python train.py --n_layer=12 --norm="rmsnorm" --norm_place="pre" --norm_eps=1e-05 --beta1=0.95 --beta2=0.95 --schedule="wsd" --decay_shape="cos"
Each number is 500 + 50 x the weight over its row's rms, rounded and kept within 0 to 999. Layers, rows and columns count from 0. Numbers have three digits each. The size before them is the row's rms in percent of the matrix's.

# layer 8 MLP down (transposed), 704x256, rms 0.139, rows 499-532, columns 192-255
101:410531565467502447505436540481506527537542568553543488446470495488563524500455477479463519536484599459537515535488519527478510436408573562363586429412509643497471519593513544466597527492575438
106:503599544474489466510500469404512544494435564560486476492448448494589456511465591513474420508479464553530482496379496473520496386448449559502539425507546476485448506505427487503634475583555479
100:559471492576469546522552551555484539457407572572530531519474447563553601520547514450490475415528598518551494460561519479494505476503481572425426507525495533477521563371553442480432433556484503
094:536560544597498515515538537438487478484511504461467503502526539493544409440506443493463443490475539486486423559404570484454519425422574441474511488439502415476473543439550478436475499419481518
104:406535570427514453549475560585520509418462410432438466498502498496556376465448440490494483514557543458645480581492519596504435515552521404487578518535463561461438586483483534512393490463407535
101:451444456471524497524574476472462458544502479480523537483531569495556568510481402503579504524473486523446528549497497510508577477569479477514524441583453456461499520472447450484511469511548549
099:415477518445490544431576479548412497445476467481623622459542439529520520424440434493475497464522460516512487479478597442530532453514538469387467435506517560509522533563529490477536449487459501
100:476525568579542505539583511462519424487537497517471483529562439409500571435512375533444494547428476497470395539461453500446480431557526548470437453538586459477475532515456559515473518423446536
111:492562510506469551416535453431509484441464515594589579520561468459398531482547543476435430394596503419472531469509542468510484479482537562531530501518495489590560415454520410532452478450458542
104:440454509497537498430458507505519535556390473562528540548458520493432527517453440451605506456479560568488510456516548417509529482550564593477565514579503567499478451615548547531485494539405494
105:533445415469491442504533432480406490446448534522571541481536489603488488388483515453549513600496421460560587505559501605475508460494592518514650549511602590520492525502519470454519537522571478
104:473540457540509543500538532467559467454502541430564415510564483520511551467459518509560477412569446560567508437468470537430523485542447532436454501563463471468554403479518557450541581578638365
098:594599520504530498493505509530451560565495530526430502417455433574445479515508461526435490382455528497526484375552465506461515489431415521461529520464500506494486580495454435572501541473536500
102:498475584534532529555459565460536594478491456539443475594514492446547466494570366557504468485455463449436475535447591468493543399557545485483524477547503506453448454504480524441539479470482564
104:419531454495529531545489535561634509488480486523570556511526477493476461501584432449547427542622604504411548483518402533528590521469547513546555514514528488502475466541488434574609531531508494
102:544393605464535587523596493490418531529474567611481501560433485543493558529528443524558426516469527515487480477545508502571404490539543469488504467546580485549476532455488520547466528521491485
106:488518508441520552460516514502455497454515588548466512473569365497405468526446436472542536492542462461518520482467484584475599557446578466386443497502498482467496635436476494539473398490504523
095:472464524517509492528433587443561494585568554502438419531472459500588454406490492477463548463427425437407494605456572499504523446555443537522546463476399523519402499448545468531527623507549456
100:508488489464463554486542581436404583485568477536535525467486500424506592418596575540570479587539498587412545451440535531545589536490458465482533559467527483525442563605591460527576424568471441
108:495445418431457496429456527513501493470458525563440560494458530404475389494532515551369540564533528388485418397591549519492526477565537401403584451426482470506475493442591526500431525506476484
103:515504554514495412588539544624509557540584461497530520456472517503455490502414466494485541514514592533606546507450477604489557547466536553498458544513433517384494530473615496438532444430544499
097:461486506506454441458555489433491490450458471497486478579517487512517498546464662428444417518471418539503581522423401570585460495512478587455494457511444494498510435499479465554528487452496486
098:518502490532421511500488564514506618517518552517491457564517481529619487496488479527491378487540495537564536550364566649603571481495573484624485531558580497516576481540405474497476468465497460
100:472423539490418421497505431525411466455517454558573500437447501622476463442496548549481512464475384510484525457518495526542581557603545481424418555512551527482534529479553458486437475606471456
100:408464424481581545548530393440518510487488570502449569540509478532458496551542518544484560533478516427554491484406461529486506447441492422469517483579535495543486411560478481484493506536525523
100:438453668452618633609561517573490459525396598605505546574507455538471525460504473471578573543382587513494531448529501538489528549486501420578546516509458551517521575447503507505483452521464541
094:462516482465555601551482487635427504570557497554494442499445432449505515507481439417504547493442441451459437475480526549525517554498515584452448475623414488461569525518453481456437479569545477
099:553558466487495445511490516416557450458553566404575473552601519510550445502457454551470499538468574426499519552496531485530481465499542563541541523593511557520479501545493483546518428586537519
103:459460513466460380523528503513463495561531397444455527406573524515517584414472489502397498504534557494545483434603501496509491473488518491550435465497515515553560522401483508526467562508461556
104:481591519460493497453604457576546477461633530543445590479535543480525430481434628515523464475503482486525513489494549489498565477555444490478458481515477494509390522557510407485489483442492538
100:510452520412568559514584458536474468497463447499532486522452393476495501487571517534467573514468535556600511429549441486472416521554478491470477477499497566413471492463516484440497570541484504
103:484521519559382470459510518520458577518450508524493424539491545365474539510560552446523520497503501467504485496521510546430498499541440554533478464493492489530439554541487459491512534574480493
095:503423474488476526459514547482605571536437499531571502438581505586536542528509412551603514548383442459521504497451544413489477449507439496441501488494434580555424432446605478568443518462506523
104:494450368545536478517470530529399468447498480573450461480548463477426480518359536610512530496480418564539474486489482468480517538495531566490563533552435509335482463611442435489497463516407494
# layer 8 MLP gate, 704x256, rms 0.143, rows 500-532, columns 192-255
110:495422494476620581565546494493473561501503528498461456462551544496495559531522590403521520512609574472521462482524472490471540530541464466601532474527505549480550595422480511493447453551531522
097:508465540465513545496494603451491500478516382519535411518429494491495470424520452548628407515559454448475640577506420500530524480465367491446433505467549496442477475496460556523475462559539555
095:525552469510512471462460453473347417391499488505463541447474501516594475407439534453502437479413497580522513504542533486572597484459573459509534601570459533447493562497505541465503505534475551
106:514544535534575493437542419541614531530502478398486548517549511518484419533585430488472420478529528477473525552468500509462420553493497513404450523476519566524646537498487464482572459463527453
099:493580610416503474481515493547426501503575577480557556488518473434490434503524508462487546527446526438517499490517473493510517442373471498505544512509516395457458556491490480511479515454505443
102:499440512517468497479494526417581487491487508491494444507568529440474483486507538641483599418495532480506525363570508494493417457478511428447510514452515354472453512475500393602480568485540533
108:468544588570591426523543496408580519526424460533401511508474444619538506456482405516527510525561500443557529567496508497462502530583512468519469426483499525457537475576543434534489442575578379
101:429463396508521429449536547547492481440497479535564462543498380405447438495494558497487490593512450433525560502418402565547483533509515444421473510500546486508474468497542492541563470498519507
108:467519540487494535483542504453492473525461558530514586521488452536491450426524502501440523455490602483416562485438437473528538466594525499545547478418490531531559478545419435508392463363406551
101:400526578327483489475520407487498507603453446358547546528465480502535486547549437541503498561535539387568527463493467515515536536464468553482515548556491452477499453540506454488425520465543459
107:514627545528608535449486418562443539466403450482572448430528466515495409482560410453541452565492509471391525478529518560531474463615542501453475532383467578467533544484461466443534483502458479
103:454475495558592522468430498516501460523466370550573456566589547502515469536409539447498616437533440584477593510551456518529525520497547474516582497406523495459439552545507511362528496547572520
097:603532559416481455599466403432528493460565481470588509509491498565546423470471453454529498552557483500411463592553487552430494539563471441472473512437381560458499573472501481429525495448482475
106:450527602475531579396503455577487452424505421426465512523449449525518545511518530457495506464478510477472496598407505525396415497547655414530506523527458588592471423484495462471556453470369527
103:524520554545514528389497540392455469517498506504513542565517470508502447549472468446524519505468535385492447534526603484553447509549518549459539477479437472526494469558565660493499471527561489
123:553531522488495493431499451487598519477527488485501509499503470486497464520529454403508481578500504435494527457441434581518517592457436515416440502515568439509516623461434541597482491517566523
098:533501523514520500545489503435498528491430507522534579394507400456587492442540389477478532577546415462503486573475456528453503440594526524581384504493525524475584477426546489531502582466465549
101:447550456534454501510462595528491432551540470411495379449430482469560576441517596472500491428521463536507606443663443586522530550490534566440450442542565475600502513469480478491457496496478503
101:524488477521544526479475496379578473549447452438519425467498466556561504452510493488562568467501466602536428393544435528497553529523530500477432497455532477504515441509526520534483414501551524
098:432480511534484520570590529453532537525504628451556488524465461461498521439418490484450454529431537503506532498534506498431498541532538468486517475494482545496481478560423555447505500543460512
095:448558646526505457394567465483514536451422517554470518452514557406532523514453505513549532545478539522549398481509547492488489551513577538497419535511449424580553522490531535430503374501494446
090:413564457397496483495504511548485451447558523476496480521522505458485554531540467493468547472467460557485601537443454488486488514556399480587488556439447441488532526392492595495403418515455576
101:524512419471475462522505476518499467469557458509558531464552576447533463481538484516567507466410472428479580546434428459528420553464528450535456476503499512456512518451548490439551503566526505
094:513502488505459551489489432476570586526535409541443462554419512471540546362511513465559501495502471478568500488434452465530455510565452446464465580449536503480471534465580529453500446522438503
100:497533409474452497502576531478503527433579513509450450493519517552514535501510488466449544543560636431505387481514446437521454552508502512509552447550463489493477481516499511608444536504531499
094:509568541544541403526471465430485462465396532447525586490487498525537468487461545498462434484547470434432452475496498569479532467488552445530447466461552682451589511598518444534482441651442437
095:496476485498641480509616509480494448534448531517496508431508514573485531430489521542410472500475511507516493511470426478448532593519510511504471525509543484379492430512483485501586408387558441
096:526486502398538478400455483489522504552460493460549505528466504551494458494484532535493470407464519466472523389490472529543561534557474433509512618518543559543352500567576448502470514472498481
106:429428475458432506505469515526384419570587477508523529483472487523492479445512395419355550546477471488521534497468452538529532493602541604480490450459472568493544508388454540476473494477426587
099:523540482545533434488476450463514461466462452547441510503585543655541480534554516451480535542534556441535453526605521567467494512487520473428439469503421465513501494547458608445493476533458466
098:486580511538504592513567487442565515505533583553482479478473499554632502531453410465520564381378639458551541544522497501503558484508437517530459492469472444630540554508521526608495528510499464
099:491474411522576524463448486460410515571351455475544607454639431498523501508519626486587510587469533437458585493459506525476444549460489536500583522499429517566512474484504459492547540501449474
104:567523530432443547511534456570477500485345515463531512536477466492508605546457466528555470460627560617555550506506489575420504487544492380515562525492445502472532462532355489437536493537468469
# layer 8 MLP up, 704x256, rms 0.148, rows 500-532, columns 192-255
105:429506446461587416475535459410570445527442511573459411443491516453493526530525421481513462492482432407534557536469553414485501466497516494486480513476453560485489384462485537543526513543511588
099:455416543448470497371488512500540466523489563548601489455446505521463589511498504491467581498466600580632513461587532488522549493391508439540490489465448489540549464447556534443564517573408438
100:386505473454524500515506488460502401503568492554536591394485466460410401533590400612552535447500532416468480471561515512528493500465473433472462522536468437449504529544553408499579449551543499
104:475513608418465493482418544514522490468529437461511424547480492559447497503422407459573483523500614496534481401472605516448474526453547579523516474577466458447561490514549600511471510491497567
100:424473432445479522412473518545445475351544494528520484546531446557474544447483486446620465509494509472359579398433530497442478473467618538483450524509497353409459490483485552516527562508535460
098:477508397459454491570474495531455520472405501486403458465485552390524445427507545468573556483469463460502545477505414535606551499534474459504550424476477458516473523467594517573515577494487528
103:519475553469527489489504554409606428355476580470492493509486542555498519449405547551503567477529486440551566519497452536446488547467535543510478548546589561465510445512528561482451504428495372
111:492510427474462521511533426516450517430482539541463549526606453537561442433470472491485538567460403516533412468527464447462596486465521555458392419490542493520515494482422449568510476485574546
103:499580513533450519472561515470495526570427461416541579434491456466429578480493462534549486595546487501485481582504574465557446500534369511509447552485592532497510394490494512519560528447477406
103:492474456557460497502530564533568506466465521519379562457486374554423563472435541450482458455460477518554542571545467561483499470482443465467521540476473529409457559504430577517460595559461588
104:446471470534442481493454342496555479620493447453560518519466439458439484523495448419579555483490522495547477465482503503534404468555503495474489478531392468504433463487525594514574480511414518
105:483542470420553481521482510513495543453504532389525452444509547552537409493525475504471517496492580476578417523507518459520515447504528537510459533480462429499457497467481459566390531475539384
096:578586460454563516499500501543589461507424516534524436453432483553445558452522505418434442547513382514461448492512495520549484430454436512510511522496484499412512491549479543563370396477485545
103:508451442634445472549553445540561489498499484539640533492446553486434451434530490530418393486533459578464504535504598498527515475465485536481554475511483545483501536441473571508592491533515443
106:485527463516439546420506488536503500481469537517502445438487547476448434473515496584680465416593494477413520445503433561462481549522536527520505385645533464520425526531430627505512456471484491
141:507474482614387361457484540448523465474519504534548610458611481470483490525508534401569495456446571498481473490424508496590451519499450474504488528645481498450512486532440469505589544533512604
097:570513461521636480520550492513516584436638605465471573525542529566402550515533446486528546449534524463483510586557471508424498624502474511548543409540510488507449467498537610454460398460417458
095:436502529489546527527546427568470471524520552560516596460493492543478521401457432455498574512460444450526507600424523518458448467533500520577547627522399434517555547580541447483501530569442525
111:482482488493407449500522403494459419503526424603474475497569479476549512506444466580532495600521556432522496471490595449451430490556387484472551444491486520502489466530538539468429500464494650
097:478553492504487574483515621478460527542492571420523469535492563515499449508482457391519510518425514368470582566509605465458531563535575425513576494508518465505477441514475466454490485464476520
099:531451485445508422553526601506449474469542529493530484483502507618450491453589494531509522629441431508460487495502390653542539471552473521459494502481427572538479489478552476433528521506551429
098:560435532455509490462455465605402489586441567597392511419551510505428525442473639460584481616459432493548456455446548400492517527545546492472516488597561444507487528453500482523461516544506498
106:508474543501515567569503466401468509492440519562541471475551586528558518546555490465508554472568476431513577511587463485410577514458468451499511513516548484478471384486480539499503556492529488
095:484557481521591558437466555544645487506528488519543488444511466505460536488489558544567435482553506543481535480548590508460469504444531599568518463483545472402540526539498444473546506485509525
097:513549530493578548551523525493572597480535473483517493562489588487500469467417528619431529488449539526592494443447386511352486580537555388484431502563491585532513457494467369454542501485566518
091:493516415503566404565433452388456452565499417504570490488569506490536542444451479523487488515477472498440522493593505469460460474547473491458537484516558541356523459431471537490476528506484574
097:487453573540553465610521504540472489522544502562489524526483556599573440534482491491462428497503530498496476487549520539445459542518445612477427482468543423531501551491534464541474446552486449
102:487430478415474508454486526556539582438430522482428594523480468567477523456579535623450574508438376531481447470552467549543437529422480509516456517617581424497578451460504454595494585459503546
102:358530462546442541394576499538504555577518495405449505470505504468466520441585484510541459461451514497451512586486489551451472481433514463534531373446507536476539486522584517481498527534441623
100:457512444540508542514505442465510506488394443484556463474517505571450570578519553502485528496465544392511531542399520484532476509514514504453517504431503469528468505473428486492504457516363456
100:563570521441465497457534520507466472565566449520528456604433531504490457423568474471498473527467543608386497526439445513460552474517415551525530525532468528571452494549384537535516534483488536
096:559505507519545569520551570487508480509553393574445564455541512419490460549528493489506569468537467563494540530534476495576585467536483428543487501471534550536484491531548519543470490490482558
107:585518514517574583573445386486544417460513477523458520555594580482514579484458406495648470542470477505475540511501503579493475513578499434531474605526544533550549544480511495522399514457505434